config.yaml
num_hidden_layers: 10
hidden_size: 128
num_attention_heads: 2
num_key_value_heads: 2
head_dim: 64
intermediate_size: 512
vocab_size: 2048
hidden_act: "gelu"
norm: "layernorm"
norm_place: "pre"
norm_eps: 1e-05
positions: "learned"
qk_norm: false
attn_scale: 0.125
bias: "none"
tie_word_embeddings: true
parallel_block: false
init: "normal"
init_std_qkv: 0.0442
init_std_o: 0.00986
init_std_up: 0.0442
init_std_down: 0.00986
optimizer: "muon_variant"
learning_rate: 0.00594
lr_mult_o: 0.711
lr_head: 0.00541
max_grad_norm: 1.0
warmup_steps: 200
schedule: "wsd"
decay_fraction: 0.874
decay_shape: "pow"
final_lr_fraction: 0.02
batch_tokens: 8192
max_seq_len: 1024
doc_mask: true
train_tokens: 113900000
max_steps: 13904
dataset: "wikipedia_en"
Each number is 128 + 32 x the weight over its row's rms, rounded and kept within 0 to 255. Layers, rows and columns count from 0. Numbers have three digits each. The size before them is the row's rms in percent of the matrix's.

# layer 5 MLP up, 512x128, rms 0.138, rows 226-275, columns 64-127
092:085140139110115191146130120165079105130080149094040111044190179187165146095168142170102084158216138114143083123142106124125166076120128135175080168099144167168107173105100091089112092130140120
085:146118059182137114175135148123086102141078129140130179106096083163157102131112120129162091114102164169113065142159119187129144162158107081102164082114099128063112102127114079120141116133151110
094:127126118073120136133126161153179128191147130175130183132100129153114123145087105116086144157140148126137186079147111148121139196098091183119082102117110085151093123162152136187103099116139136
099:109139172147109119136083151131127126126074154120054144121088154120137159170133098102184101144120103193098166151125107110102141128177162181066179173173103101119129151113170062132074145091083090
104:092133056134105060174114129125102152086136196136113130199124151142163119136138122175069116132132135140102106081133125122034109120107147105083158107145138155120153139145131102161109166092124168
096:119099129079143138124062179156108127176140165126146113117173138142109148126151131131094140131164115159125134123100041110100156190159116138162113164160176184148074147117107094134135098090132132
110:129122100147081167128096143180156128132080084113162160154185171146112248181109108110115122143145100135118094160141123077163100122106102096133150127133119132090180127143171092111143090138048042
091:114164146101097140154221151128092109153190099106116125108121114184136112136151163089117084146141070092118172080125102106102099155157179116143093113140111106120117114132107156213177125094077169
103:129136136070096198119147127079105148157102125149095178097131124136183157109100168132091119175099092138124127092136141107096071057158122179100106156143102100147152180140127196065114143191100169
105:092101145067169104188113060150112059126112161160131043151161125118168129093168119096099144102162108151161173068176104147131174113127114149128141137125135094136124144162142134130107122080118131
103:161133134093117145150134122130087179149158165133149084114143145181139150147079115188135177095119142107098162162064159143080125085167125129069107146125128113098153174159124099135134126185148123
105:123167120115087196116086084098108126117136139197099088134113153162061139154127145148144125137051109118136133132096100143113142080093107136170121181138038146091129113184129100094117071117169102
105:132132101095116135129159099136144134111153173165144071163106177122101147097079113097141096093140144152161157096120085106181163032132167117122190135133146119091113094079076075168076096145184163
088:171127151101149113133092141149150132173151070100152086075087100071103136113143149147143156164155183104076119095126112123101164161114106117105092107078182168094099172114052121145036170123118176
109:080127105128081128107124156129114125207154152112068082112138096095091189144109139156103132111142082127164132052084125133143151163087070105150132064146146130161108105181120175066115128165152111
113:143206158101085097125096166146121102100131173140188092122096111110044131154138080128115148130096099097168105090184141083137130102072134136114112114179131162138108150153128115188080108144122131
109:108173152110064082180158149119150035089180113125128112125133151107136140067140156102063123162135116135151144129151169174158074114110149096146071069098126143142205104124155160137134094149191124
100:151172151123043110148152062114105138112134157160127117161157126161145143090158098061137150150136123118127114109182061139179057116083123109135118087092110134144118106094130133118154108150167107
108:150121131143110177176119171130122081185123098124155173080170178172138161106137106145157123074113152092131111149199136024159154155163101149134097127133167106107153064128132084112172166141092104
095:091152110129132148134088157162135115161105150132157174086071146137120087116114100090077094152093061175032176142139125183092084129204127134128144122122141130106093132058097104137166151204120148
092:081145093192140084105111126091115049110103119144103121117115148146121097105086125129125122099112087126079122189170162123099103096127082145170141098199127189077161139152087118080079164153176143
094:129120090140120105109077127109137117078138114128174098101114132070173091155146152131069096131135112087134120115199135055124153167137155161145127111090169210139100117129100145176111091141179141
092:139168117110155100150133110133106095118121122151175154128099147115060119148147112080151129114108146082086152151202117144179152101095126132107173083129095206122201110103121187144084123146083136
102:124118093174142075145111142164119168110114159108078183088083139086099105147115150165161143125168102141176139100181130176112058141087117093122062122162125163102120150082115110136107182131159163
086:172092165153155168139132101084130133116073099152181142116137108090161127139128192076122155082123107149068156147140086117132107060132108151143119102136139168132101184130133144088058129107111154
114:151166255104106140089135166082162142150132132125117132086115129128127157118101073133161137102141090135168103124118125147151147086132156116173153130104165072103143091165196145199148127116129113
103:164133163159126145083123105127134121128114140121156137158156080120157170088050148074151078097157154152119074150146119099134119120146129121158081110170116080070188123085151060155165114100087182
088:098163173149107139152148158128075120113131111083081151124138092150182135119161131161093173081123163081122155125192193156135165114114112085161132204097086098149132105199094099153103111129133114
091:099179125107116131184135056164168152194078150141095081086141077146045131114103091130101151094103139133150172121134206127134094147125130134119112148152110128156116129098104120175093114159081151
105:111140088139118145115147106080190145177163121182145100154159130112137146151123186098090160163095103155096081094141129101176064081084147097142106118147082120138119104098158117098133087145056087
093:098160154208152129150045108150151162117075123155167167147111131169108110116084194137121173099141097144150098156119190125092143060166198167186126127185089073113159109089133118103115084126118155
089:144111085124121098085108106150085140122083154156124158134126130158213171151082132150092121120121117071125090120089151112160156089168095147175134152149069157166166166185121084081132152105092056
113:085201184083112107085177120139100118149137135092116141168087177133080142165116166143069152190090087101146137133098091120104150113057110119113114162142142082149198122169071133147140131154129125
114:112088099104134114147091141091152076110125136146092127079184090098153096125130126104160146140166115076141142102112087143136098118084118153119167125196141160142216055135153167189146106124122180
087:101137100123088122048142128122102087138125061111117164123178174096171126186194083157114148195090106124136132101134117078189074150203151148161155159173086137153115133153126116148110138163095125
109:160101132118059095147113092093160148084204088111169146140116143095177141111093188053099118137078092097138125121103107138136084122129183086128119133145153108134162104184096204148143095134099120
100:064127142082094136203123131067074087114120158125155096097154164096141166162155124190086147163177111198113137156113122164107068133109130133101076129114163053125140137135212139123126149131128177
119:168113108133118124172143163098096126146140104120153115129162147145194127114117128138117142154129088116083177103104148121119024169129126145157121185104132052113090124120144061091160071091131092
103:103162127110042083170150091138124111174157209104174126065133152109069116159125189133070139106135127058148115114115202092132139097133122162187145124074159060159119135139076176144105100149174160
105:164142063132082120172136061124131137104112093097063096145152155169114166160105168126151128052096180116104133118155162161139180137064098091115097106077098130135176078107150155115084091097142165
087:122099142154122128100154120188186152096194144123105108091208114104109125199100138120157066174126150134163108105172155138124104091136128104099150156084076105201123174098168112117195153169082116
094:086089152183124101174132095173115146179088079141082110109166147141092102122176135103091107073072084068151119137080156088158198148127053099158140147095101116147147103113079137137134083123167154
107:112103102116156107126118088151169149147137186103106093051165152159156169084134117199033112114156166093143167066065119141080120138120153122098126136131096128111125129145181093171061118136193104
077:132167158186123136098152089118162116113085148193135067080000154146159131113086099126170104095110111168103102127066094168163106118155191090116168166134133139093131097167135113143045134109134089
103:100221139131128172116147089121146098128131063189096079114129131163101103076097159136122143130140221141108119129110135139099142146150160130117134048108130099119106108191127101159142155146128161
114:092109121140076075138206143142116093099122152073116178085109077124125197129132173178112132124183113107123099162134160120134107077104176152105171168129127098092124100172087120120127121187160108
109:177148135100134100132104136135081057089131106147128186147103167149146111111125107112142096125092145124169112139155163121136184099170080134132124146217156138181104072141173078156107179090145121
106:154147148096098138149105167106104092094110098157110135086125192119117080107102122096128131060128152111115121120157126155073162136178116099160130181103066129145212115167123084160111188080175151
098:175174158145076162088160069145100093103143134044126086166133064155169146141142129041172175093177103144099115106124127120114155101132097086127135136125076085157155128133199164098123118163078053
090:091140133073178133186189101110149171141097144182061130112099129120164106121101114094142155154169160128180135185151101071132121101143180121136130125149136080139110121113055097181137139138137103
# layer 5 MLP down (transposed), 512x128, rms 0.0614, rows 226-275, columns 64-127
099:097108155131160154069153122157138133150150176146113154105139199094100166119173154124081109107069154154059180101175134149210124108062141137129080157083127138143103152063125103084136161099036116
080:132128137108080161115141118124118195126158105141167057086114147078088126153117164116113151151102132103174166148133146085119081131052118136146105128158150094144183062114166141180102155075101149
098:149095163189133114118152158173187115093126098133130119123197146079171118086157082122141106126150100131127175109106057135152134185089149168099126118132135186068149133157107134131126128185140131
105:106123189111107107160133115141110085138155147081151064141129059125158055161142115147121165077150119130152205088122130127050207151124102139151104185094151094200110076135091127138206068123170136
099:162116164129126143153094145051156100147158109121115095195132163146107147109100180086056138136108079118169103177138108134142150127143116160121187102101104120103153186131101128150093150096141120
101:132124147139110016137176205156154134101108136182078111121077108138111188143073168101157157104139111114156141091112055097111133111115110102180142067163074089094168145174140142127080089168169140
111:096122133046123129167114147144154130111154125117139172167132130144185037131115105144167095154171061110124108098152122169113184127102193142183126163087130122172149181158093115184151139149172181
088:124097131133099147078107103112167147131087071076115175146182110113139156137160059106154147105130178153131162129105140158120139088090154126127154071202112130127120159184142170117155145079106153
112:120128149126135106175147153150109146091093162133129104107143107098164144081134193059134155112127098127139194151067103149069158095135151142144104108129153170128141097119172115139045160129054109
111:124109123084165045080100130125138111122105144171147223134116150126120153108191101140099130141110128104134112149179146106136108114138119085170156166140150146117169161104096130110154120132114102
105:126117155120160172099079120140152126133120094110102136152187117167177151134125064116130101117103160145156092049123180126113074102105156139151175120158143180179111114125038144117154079111124187
106:153107136058152126126158107128057142133137127098156112143108136046124089132104108134160158118108100144093101096112134149152098066175120167110089134167080107155125164088136139148099174091147125
092:135092100118128103098196116148143116168117099197094147204159104134152129132135113151175163147182147137103115125072110087076125109143109128085152093150111099101102140134104101160182084116157163
088:154120156142150154101131153124115113139144105118117128141112161175123102147084090071128172079124134176110157188126111065103108081169136198171140133185066115127152164105107140100164166112128156
103:183156171156118139101141085161123100100090176055146173143070185108131077112115149145182121146129152171103113168139141127124172171128139150124159143121087068143089174134176062136123133107147180
114:101089144072132154138070134179120146116122123108098202159098183141133123132158171126147130134127098142094052201107125188149162151094137054149101134121117168139059122122104136077091136159163162
102:102086165103079152093105142141091108064176197129152119139085118173101115166161119116117135204164108120134113129092144089104227097147108119114173106194169110132223113137144127107169138102079124
096:136193098159166148111182096106186107148111112104153125132186152136075128082161102105114141172123133083144110132137132085125080088139120176159118131036154185172127190186109092098136206057156163
113:169083111149063145176145074164061150147117206102087099155146131160120151106099078126116137115128132154115198132111123121155153132155105141136159177100139120043118156083155131150128166126096086
091:158092140092146129169093120146120152142058202154176143130137108146104147110159181140138162112155196093150070127113189127115167131080145163083094083111172117129160157160110139095144083143172050
093:137122093186186115171171161167117158145138098063128168141128103127161207122108057128085099142119161149161129106135123100126154154124110123116165123147206084122095139149200150123121120068158142
082:165128135182169127182137144111069138177093112152122104159111080142140130150111114112132164118113169196118159112153109166163156116122167115122152110153151065072102115124104110098159176118140156
106:132213098112115125172145132113121164108148103138156184059123147069132168175165097137106126132160077083119177132135155129143183131088126153140075142115174159088172170140129147119140111121088151
087:153175199048114149124136129097128090120181129100052154116157101162174152168172119077145131115140130073133117114132076113186126172133176151159124137074137122162056149104113143182095134094115100
083:163109061192145120184109142171090102180156186093124133145111069102126074101162152128145156125127118166122115167184110112121128069115136084150125157150130104085175106121122069143179080152162146
116:118141143148147153178159161146176101133136130132101081202187153120049159101153083090085155058129082144117135149147114206123143112124187143166050145116130147157152135055124103141076166078121149
109:083117152118083176098151124096133134096090128125126127145097159186112095164118107079137178105140162138165122174096129140110138117122127127110132203177120178152093127161185191165114141229131154
093:104137101112163161120143100053119192106099168089136187133114107121146123106180091189172101140170160158129116167068119112168154084074138114116118119080146115169126105109123101134099094090157071
092:143139157044105184166146163084132124138142126127154078172178160090106127095148125136133136135072109136108132133163062169103140208094142148091108155149135100117143145102170205137084078152103126
101:130137126149126146144136133093139092136139083090139060124091128145112150125090113159069080174189164091176123123130151119151145140129121136174116200107146105144132191119134071109186126103120143
098:138147088138093101146157117152072123101115138086152150112173124143133146128105124138147096203135208087089117115163131097129113088191091167097112157065109129123089139154183138137140155073153080
099:108096131167106185108090060146133153068166142141185094133150168079107091107099126196110140132140084139193148144116131053103136175155097120097152126110161084158163112096140147139119102125141171
113:080140150124097090182106133160079144158095153110101170143128099174157159088105114065048198135154116139166158145141149094158142184107175107117155125109113131141116128088144138151131161179095158
116:222118119140104166152133119138099113188080118132103102203086127156172111131106114104142089113131102088101133157187138111157129123109110128172112193155138133140081091151153076081157128122131126
099:099060136158161104103138151138083102130138099083190130158118105148067151107060162098166099127108086143133146147146112168163118190099160077121079134112098194066113133108153114186141134114149126
112:154118073085088163138074155146191097087194122195079141102127114118138149132142121157146096123175124156144089089103174098180106116189134184085147138104097151132120086106120054091115136107104122
098:097137132089181128136152152109126092147156136109128075141174097226080113151121128130160134144104122193151143117151123131103077147142147102127139093120099140090079133161087135140129150076121119
107:179177130093116070159095100158097136102076099147127180126107157113161121116126155160098080089153126118089171191126150110137145091191192132087130065128143135054122135153109090164145144128113062
083:180149143134147168045121130150173081064134151138132177158157111199166085112116082099154124131140161202064128089125128142164126174102102147152153136145104158142104153191150132071166109111144080
112:138156131115114178085108159082094045124165133208166161146164122116093171150086136162115084143130099098123131146127103110134085107116131113155142119158165171150069129083155140196093094169108155
085:195188108166122143144121078141107180176142152131085123133033161142140193089111116128102062135094119112135125199081150124110133145146155165116148137150100133122116150176095180136128089118099095
087:169106109154115092084165078120106202185147127132130063092063143133160116152149121146106134149094153172160113101154134088130187136104141110147141089105104133129094088096166114092168114132046105
105:178114118170134121176127092106074114148104098134162096099132116134115169141122147096145166149088160141119148115224102116141190128170060111145162137191160178137125068143149117118131150150077157
081:151108083133129144118121137128141166118176154133147159156118164036136099134082113114120143119123192121098112079178110078134147106104144114118111133098162156152065132107094191108190121149155171
103:139118087063138180179112157058103143132146173169102182164044155099144113190142127196104161101137141124103175151172138087097123167091176099126113101094128105106133111129125118146163060136135099
118:215118110103122159101085136159078167153094081131130148163160164183147116128189087138113091169133144130129108125106135139071097188198091074152121080086114130129111113096111122130098113135146142
104:123165163124120191134117145103168082121122184104115117083128157101126099178162154079125122091154118118114131194152135131109186151123158157138135108102065094136156173149132143085094155149148109
094:191130135056083152114108155172123187132134088040122146104099150116143178137136151181137079124145162152071155143124090066060130086110123126152106117181150122152137104153144158069124141174152128
115:148114126131132077181130191073121114149168156162152198129147141166105176094095148096089173153114111106093168125161116111132151148100133131148178181189123137158122129170148108139118120096110214
096:123112133139176174190104098134110203128067121031163074105160127081140145158145103096092089084095138090169160180093134177108108103132121135109133142125185160106112145188192182126057147125099110